Weights of a small transformer language model: 26 layers.
Each number is 128 + 32 x the weight over its row's rms, rounded and kept within 0 to 255. Layers, rows and columns count from 0. The size above them is the row's rms in percent of the matrix's.

# layer 20 MLP down (transposed), 960x192, rms 0.0729, rows 170-186, columns 96-191
size [107 109  94  96  97 110  93 106 100  95 100  94  95 104  97  75  95]
[[132 116 145 106 117 123  89 167 146 131 140  65 138 124  59 144 187 189 110 168 140 129 135 163 132  98 125  85 130 179 157 136 106 119 114 103 121 169 124 150  91 108 195 148  75 176 134 111 134  98 132 138 155  80 114 135 120 118 111  98 180 224 145  88 102 128  95 146 117 133 190 116 106 148 150  68 122 133 113  77 127 136 172 167 166 187 129 127 128 148  94 113 111  97 179 108]
 [103 130 136 120 145 102 153 148 172  65 142  99 119 134 178 151 114 111 139  56 118 104 176  97 146 163 147  80 194 136 128  91 193 115  90 120 134  89 126 126 144 158 135 127 184 140  89 150 117 212  99  90 125 151 142  95 152 179 153 134 169 162 195 154 172 118 189 116  96 127 150 104 110 165 108 130 157 118 119 124 188 130  92  95 134 131 168 117 144 200 150 135 115 111 146  59]
 [168 119 166 159 169 166 116 143 189 122 119 107 120 139 111  86 120 144 110 113 120 162 101 152  85 138 136 128 121 154 107  85 167 146 176 205 122 136 162 178 146 152 143 175  69 164 105 108  90 132  88  96 110 112 198 113  52 112 142 160  57 115 104  75  96 109 158  63 151  57 152 129 151 175 105 109 106 126 140 150 129 115 165 140 120 126 137 103 118 132 130 122  86  93  87 134]
 [128 109  70  59 148 110 125  62 126 155 135 195 107 138 139 149  66 146 163  41  61 132 117 123 139 174 135 163 133 141 116 139 112 220 149 126 107 119 130 159  98 129 114 164  74 176 125 188  90 110 139 195  58 149 176 122 152 135 164  93 176 103 138  74 117 163 122 176 149 199 113 126 139 114 131 135 141 105  38 137 119 166 164 124 145 117  98 103 116 144 122  91 122 133 192 121]
 [120  78 167 150  61 133  64 153 177 101  62 108 153  37 141 146  94 152  82 153 128  92  99 133 114 116 132 145 163 113 181 109 121 118  99 131 141 167 154 126  87 120 127 164 193 115 127 179 137 158 164 127 111 104  81  99 115 104 132  96 107 114 133 168 111 119  89 148 139 147 154 128  80 225 163 131 119 163 142 137 134 115 150  97  96 152 179  94  87  93 126 105 167 163 142  50]
 [104 143 170 100 151 196  97 119 119 103  91 136 136  95 101 107  72 105 162  78 127 142 119 122 111 197 179 145  59 123 135 135 131  83 198 112 152 125  74 150 161 153 105 158 112  99 153 142  96 169 175 140 139 156 105 160 159 110 123 150 168 133  99 155 117  54 101 139 147 113 121 140 155 179 144 134 162 173  88  72 149 159 131 109 140 117 147 131  94 158 127 156 148 133  61 118]
 [127  85  72  52 115 186 153 118 100 173 122 138 180 113 139 105 176 157  78 130  79 166 113 125 120  77 140 104 119 147 153 189 157 167 166 134 118  98 157 129 148 185  63 151 170 121 155  96 163 131 158 113  95 110 151 158 131 126 120 144 105 146 173 109 125 159 105 179 101 128 139 131 110  78 154 155  93 112 122 136 190  72 137 123 142  76  90 115  82 164 169 143 101 108 181 165]
 [187 147 112 118  99 148  91 122 117 125 143  92 128 100 119 125 112 134 119  66 171  91 120 128 128 131 151  93 121  91 162 157 117 123 133 153 138 211 135 110  82 163 129 100 117 169 132 155 118 180  88  35 189 117 152  79 118  89 150 144 185 169 165  82 219 141 143  65  91 120 103 142 146 120  98 146  75 157 154 174 135  94 137 146 126 123 128 108 165 147  82 140 144 129 137 154]
 [ 84 164 140 145 201 134 155 148 118 126 159  44 117 117 130 144  82 108 141 180 136 144 161 204 141 164  61 129 137 136  42 115 129 106 137 122 116 175 172 148 130 143 132 139 176 111 111 156 162 108 123  98 132 169 117 144 162  84 133 125 135  72 123 151 138 129  99 134 108  87 100 164  48 149  86 155 110 145 123 143 108 105  62 102 130 145 153 160 100 145  87 124  57 129 153 109]
 [172 113 146 126 128  89 132 146 132 120 121  30 117 121 129 136 128  94 142  93 132  61  88 125 142 172 197 137 130 110 144 177 145 147 117 108  60 115  96 145 157 116 112 135 146 145  96 118 147 153 150 107 107 110 106 127 156  41 111 118 156  83 133 102  80  78 115  93 119 120 119 143  91 168 162 111 124 143 153  60 166 106 123 164  83  88 130 127 184 128 174 173 138 114 159 173]
 [ 84 125 161 201  98 122 163 114  94 114 102 152 151  72 106 117 160 105  99 137  63 144  55 126 161 167 139 118  88 191 129 135  37  54 170 113 157 103 182 130 139 119 165 155 154 130 166 155 141 145 130 153 141  97 131  92 147  98 130 142 117 131 128 162 115 110 151 168  96 138  35 111  90 127 113 114 164 180  98 107 124 171 104  59 160 137 123 148 144 136 141  82 127  96 145 154]
 [167  89 117 163 101 133 130 121 157 136 118  63 170 102 119 120 161  92 212 117  54 162 100 101  89 142 129 178  26  80 148 199 121 147 128 159 151 113 116 160 163 178 116 148 190 133  88 162 174 115 144 115  99 185 122  91 197 110 162  99 132 163 151 171 135 169 138 178 112  83  84 120 154 119 108 114  97  98 126 162 158 158  90  99 132  87  98 141 132 107  96 126 105 135 111 121]
 [134 115  94 108 121 154 138 157 100 134 145 144 146 124  74  93  78  96 105 153 134  40 136 137 128 140 146  70 126  81 157  80 129 127 162 131 132 169 159 147 112 156 147  88 129 135 143 126  77 122 147 174 126  95 118 151 147  83 128 127 106 104 126 128 171 114 167 183 164 140 134 118 167 109 154 107 191  69 113  82 170 174  81  90  53 154 117 123 143 150 148 135 115 123 204 134]
 [141 142 135 129 151 145  95 145 141 129 159 106 157 152 120 118 201 175 140 131 114 134 108 136 124  94 134 117 182  72  88 116 148  80 127 116 115  97 140 172 138 112 134  43 131 144 160 124 145 163 133  92 142 135  84 147 114 192  37 148  86 129 125 160 100 126 131 149 146 130 138 190 141 153  98 147  69 127 112 156  94 131 157 122 105 100 110 138 127 144 147  99 137 148 156  69]
 [120 182 132  98 143 120 133 210 152 141 117 117 129  94 107 123 144 165 127  85 202 118 138  86 113  87 130 126 182 112 154 143 151 183 112 146 102 101 167  99 133 125  93 127 115 147 103 131 106 146 108 125  81 170 177 101 118 153 130 136 103 126 159 142 139 124 157 175 144 131  57  79 166 104 128  96  94 174 158 191 116  78 174  94 107 171 171  98 174 134 171 141  96 173 107  94]
 [124 161 120 170 143 117 122 103 141 119 138 133 114  89 172 112 171 178 126 118 177  96 151  65 126 172 156 209 140 107 151 134 105 144 136 107 175 100 106 114  78  91 135 133 103 160 107 230 151 114 153 106  76 157  84 109 113 117 167 114 135 124 169 132 132 134 134 107  71 149 171 146  94  69  95  43 159 150 157 114 114 120 130  77  66 153 176  98 151 140 155 124 153 145 173 102]
 [ 86  99 143 162 149 114 137 103 163 124 168 143 138 123 137  87 139  95 127  96 185  94 109 175 149 137  74 134 111 126 163  88 140 187 180 152  99 115 186 129 127 123 104 131  90 151  79 134 147  95 134  93  78 155  83  93 163 119 145 151  50 187  85 144 178 136 140 140 141 119  91 152  72 175  47 128 111 129 147 142 172 176 203  81  77 144 167 105 122  88 118 117 131 133 112 138]]
# layer 20 MLP up, 960x192, rms 0.0748, rows 171-186, columns 96-191
size [107  95  99  96 111  95 104  98  95 106  94 101 102  94  80  99]
[[132 149 141 121 131 102 136  91 151 161  99  58 203 138 152  93 112 106 171 161  90 125 151 159  92 160 139 134 103 133 157 122 155 138 127 135 147 126  85 129 105 119 127 175 111  78 154 117 147  91 164 136 140 123 124 155 113  80 141 111 148  88 178 126 123  82 147 135 110 130  67 166 154 148 157 105  98 143 131 122 120 132  55 106  98 129 133  55 113 116 119 131 159 189  90 154]
 [150 160  59 176  62 143 150  97 125 103  85 124 155 137 156 103 122 164 129 169  82 162 140  86  88 196 130 137 139 142 138  95 115 142 102  83 156  50 167 140 116 111 173 108 135  35 104 145 125 162 130 189 117  92 103  82 161 126 111 144 127 120 114 144 161 126 116 169  86 170 104 182 171  89 102 140 185 166 101 143 106 126 120  86 144 177  79 114 105  71 169 141 193 162 131 142]
 [ 92 106 130 180  62 130  91  67 107 144 120 104 148 130 190 113 132 149 142 127 156 112 141  86 143 129 152 166 110 121 170 171 116 107 102 147 139 152 124 124 141  91 113 149 132  82 184 119 144  82 164 114  93 123  78 109 167 163 197 112  92  57 109 133 111  96 142 124 118 120 185  73  70 130 136 103 189 174 171 151 108 143 176 105  96 129 142  84 161 129 173 180  96 145 142 147]
 [111 131 109 116 115 145 171 156 122 140 123 139  91 138 145 147 142 134  94 164 106 186 122 128  71 150 116 137 147 118  98 155 143 178 110 100 173  82 142 118 116 134 102 131  53 141  83  65 124 153  74 179 153 190 137  82  68 113 116 134 176 161 146 117 169 140 174 133 131 100  84  72 202  81 118 140 136 120 113  51 104 153 157 150 133 129 143  87 112 171 238  93  95 130 135 167]
 [ 93  92 130 125 169 123 171  85 132 158 156 103  89 150 150 113 136 118 167 135 156 169 128 149 152 141 120 150 143 215  86  99  80 191 101 158 113 146 120 134 153 103 101  66 112 168 128 132  84 105 173 147  68 148 114 117 139 107 137 128 197 109 128 111 129 132 143  78 132 121 116 121 110 131 125 109 124 128  35  99  93 168 108 124 134 183 139 118 197 186 129 106 150 149 156  71]
 [216 131  98 158 132 185  80 103 108  73 110 127 109 149 181 112 175 142 182 126 125 163 196 126 167 111 150 140 161 121 107 107 133  98 106 130 140  99 135  91  89 131  83 125  70  86 138  61 120  99 157 162  83 177 118  91 122 122 161  63 178 153 145 126 101 167  90 139  69 114  68 131  74 104 123 106 100 166 160 133  80 132 118 116 143 173 154 167 170  95 134 123 138 157  53 125]
 [110 144 152 128 127 137 165 186 151 118 119 111 191 100 129  80 144 148 186 101 122 122 153 154 134 120 148 120 163 133 156  89 194 127 143 102 152 117 136 129 137 136 160  86 161 136 150 120 136 128 124 131  91 132  31 151 165 104 186 133 129 151 101 163 108 106 119  91 121 132 118 166 114 195 121 172  93 120  93  74  69 114  91  75 143  97  95 112 121 122  97 124 175 114 133 133]
 [155 147  60 114 157 110 101 119 132 137 170 139 139 165 171 129 169 183 139 151 124 146 137  76 140 151  80 143 120  82 164 138 138 104 134  82 139  96 106 140 122 131 192 121 124 140 181 163  97  31 141  79  77 136  86 120 134 130 150 125 161 131 104 100 212 162 107 141 123 105 128 150 131 146 106 107 149 107 110 119  55 129 108 110 137 122 143  77 140 107 188  25 206  66 165  90]
 [197  99  71 179  85 161 129 126 167 131 104 143 124 147  79 120 126 146 157 119 147 146 206 107  97 128 136 197 183 165 127  93 114 138 166 110 179 150 142  72 110 102 122 167 115 149 182 177 115 132 131 200 133 105 135  98 131 169 157  42 150  83 136 210 183 130 156 145 100 127  62 150 155 114 135  73 156 158 158 138 129  93 150 117 131 138 191 114 159 140 148  99 172 112 159  83]
 [159 126 153 147  74 102 134 113 168 102 210  86  87 168 133 134 173 123 140 161 158 190 136 108 189 126 176 131 135 139 129 153 129 125  42 122 125 102 132 140 169 110 140 132 123 113 164  81 141 104 166 180  43 102  60  73  65 125 142 175 179 152 136 168 155 106  95 119 114 103 137 109 100 150 128  97 175 145  82 117 111  88 158 150 105 180 156  69 137  71 104 126 165 120  69  93]
 [121  89 114 129 152 145 112 176 127 111 108 126 103 118 163 128 115 124 115 137 145 150 108 127 127 169 221 114 184 115  95  86 155 139 116 103 168  97 181 134  80  77 171 100 148 106 143  93  99 106 139 140  93 192 174 163 145  97 141 122 121 112 137 101 132   0 102 100 122 154 134 122 106 158 130 143 145 174 158  80 128 113 159 165 144 156 105 172 145 127  93  98 114 123 137  74]
 [157 127 137 192 102 146 151  69 146  40 152 123 141 136 177 127 147  79 127 201  85 154 167 107 143 138 125 137  81 158 105 184 157 144  68 130 130  91  94 135 129 143 120 106  96 164 108  95 134 134 123 100  48  87 174 157  87 149 114 105 147 117 141 157 109 117 132 116 170 132 121  97 112 100 136 132 160 126 109 118  96  74 146 156 142  80 125  82 129 148 130 107 158 116 152  96]
 [141  91  89 180 167 119 190 114  86 138  40  81 153  98 140  75 131  86 166 144 146 146 162 100 120  80 104 117 124 186 118 149 177 118 115  88 169 123 104 136  64 152 149 168  97  93 134 108 163 121 122 140 111 120 103 157 115 111 122  69 160 137 171 155 163  85 114 137 126 131  93 139 178 124 156 132 130 184  87 128 138 115  56 178 110 125 122 173 109 111 167  38 155 143 162 110]
 [ 86  92 116 151  93 148 177 124 116 131 115  79 180 141  76 137 136 121 170 145 111 118 192 103 166 158 120  73  94 147 108 111 162 151 166  98 188 155 128 118 116 170 101 140 118 153 129 112 134  60  67 169 144 141 136  93  87  84 167  85 130  84 106 136 139 170 160 133  93 109 128 166  60 113 123 188 108 146 119 106 103 148  76 186 171 117 121 141 130 114 109  81 135  75 191  83]
 [103 112 141 127 170 155 164 180 144 109 156 156 143 140  72 129 149  94 139 103  70 152 125 189 100 142 121 108 122 137 170 158 172 112 147 101 137 101 107 130 130 129 124 116 101 103 114  72  88 154  98 148 182 127 154 151 108 164 136 153 174 123 104 132 126 153 124 105 175 117 119 130 194 130 172 161  56 115 125 126  97 130 136 144 197 130 125 154  75 107  87 103 109 152  73 138]
 [112 136 119 171 112 172 142 156  76 120 161 195 146 124 157  59 154 116 123  41 196 147 112 146  65 133 117 164 103 148 130 147 168 131 187 170 173 148  68 138 167 117 121 183  63 119 176 119 148  77 138 171 139 103 122  87 116 109 130  79 113  69 115  90 111 149  93  89 117 146 145 112 130  90 128  92 118 161 140 148  91  85  80 144  61 135 107 139  74 103 156 127 130 127 138  68]]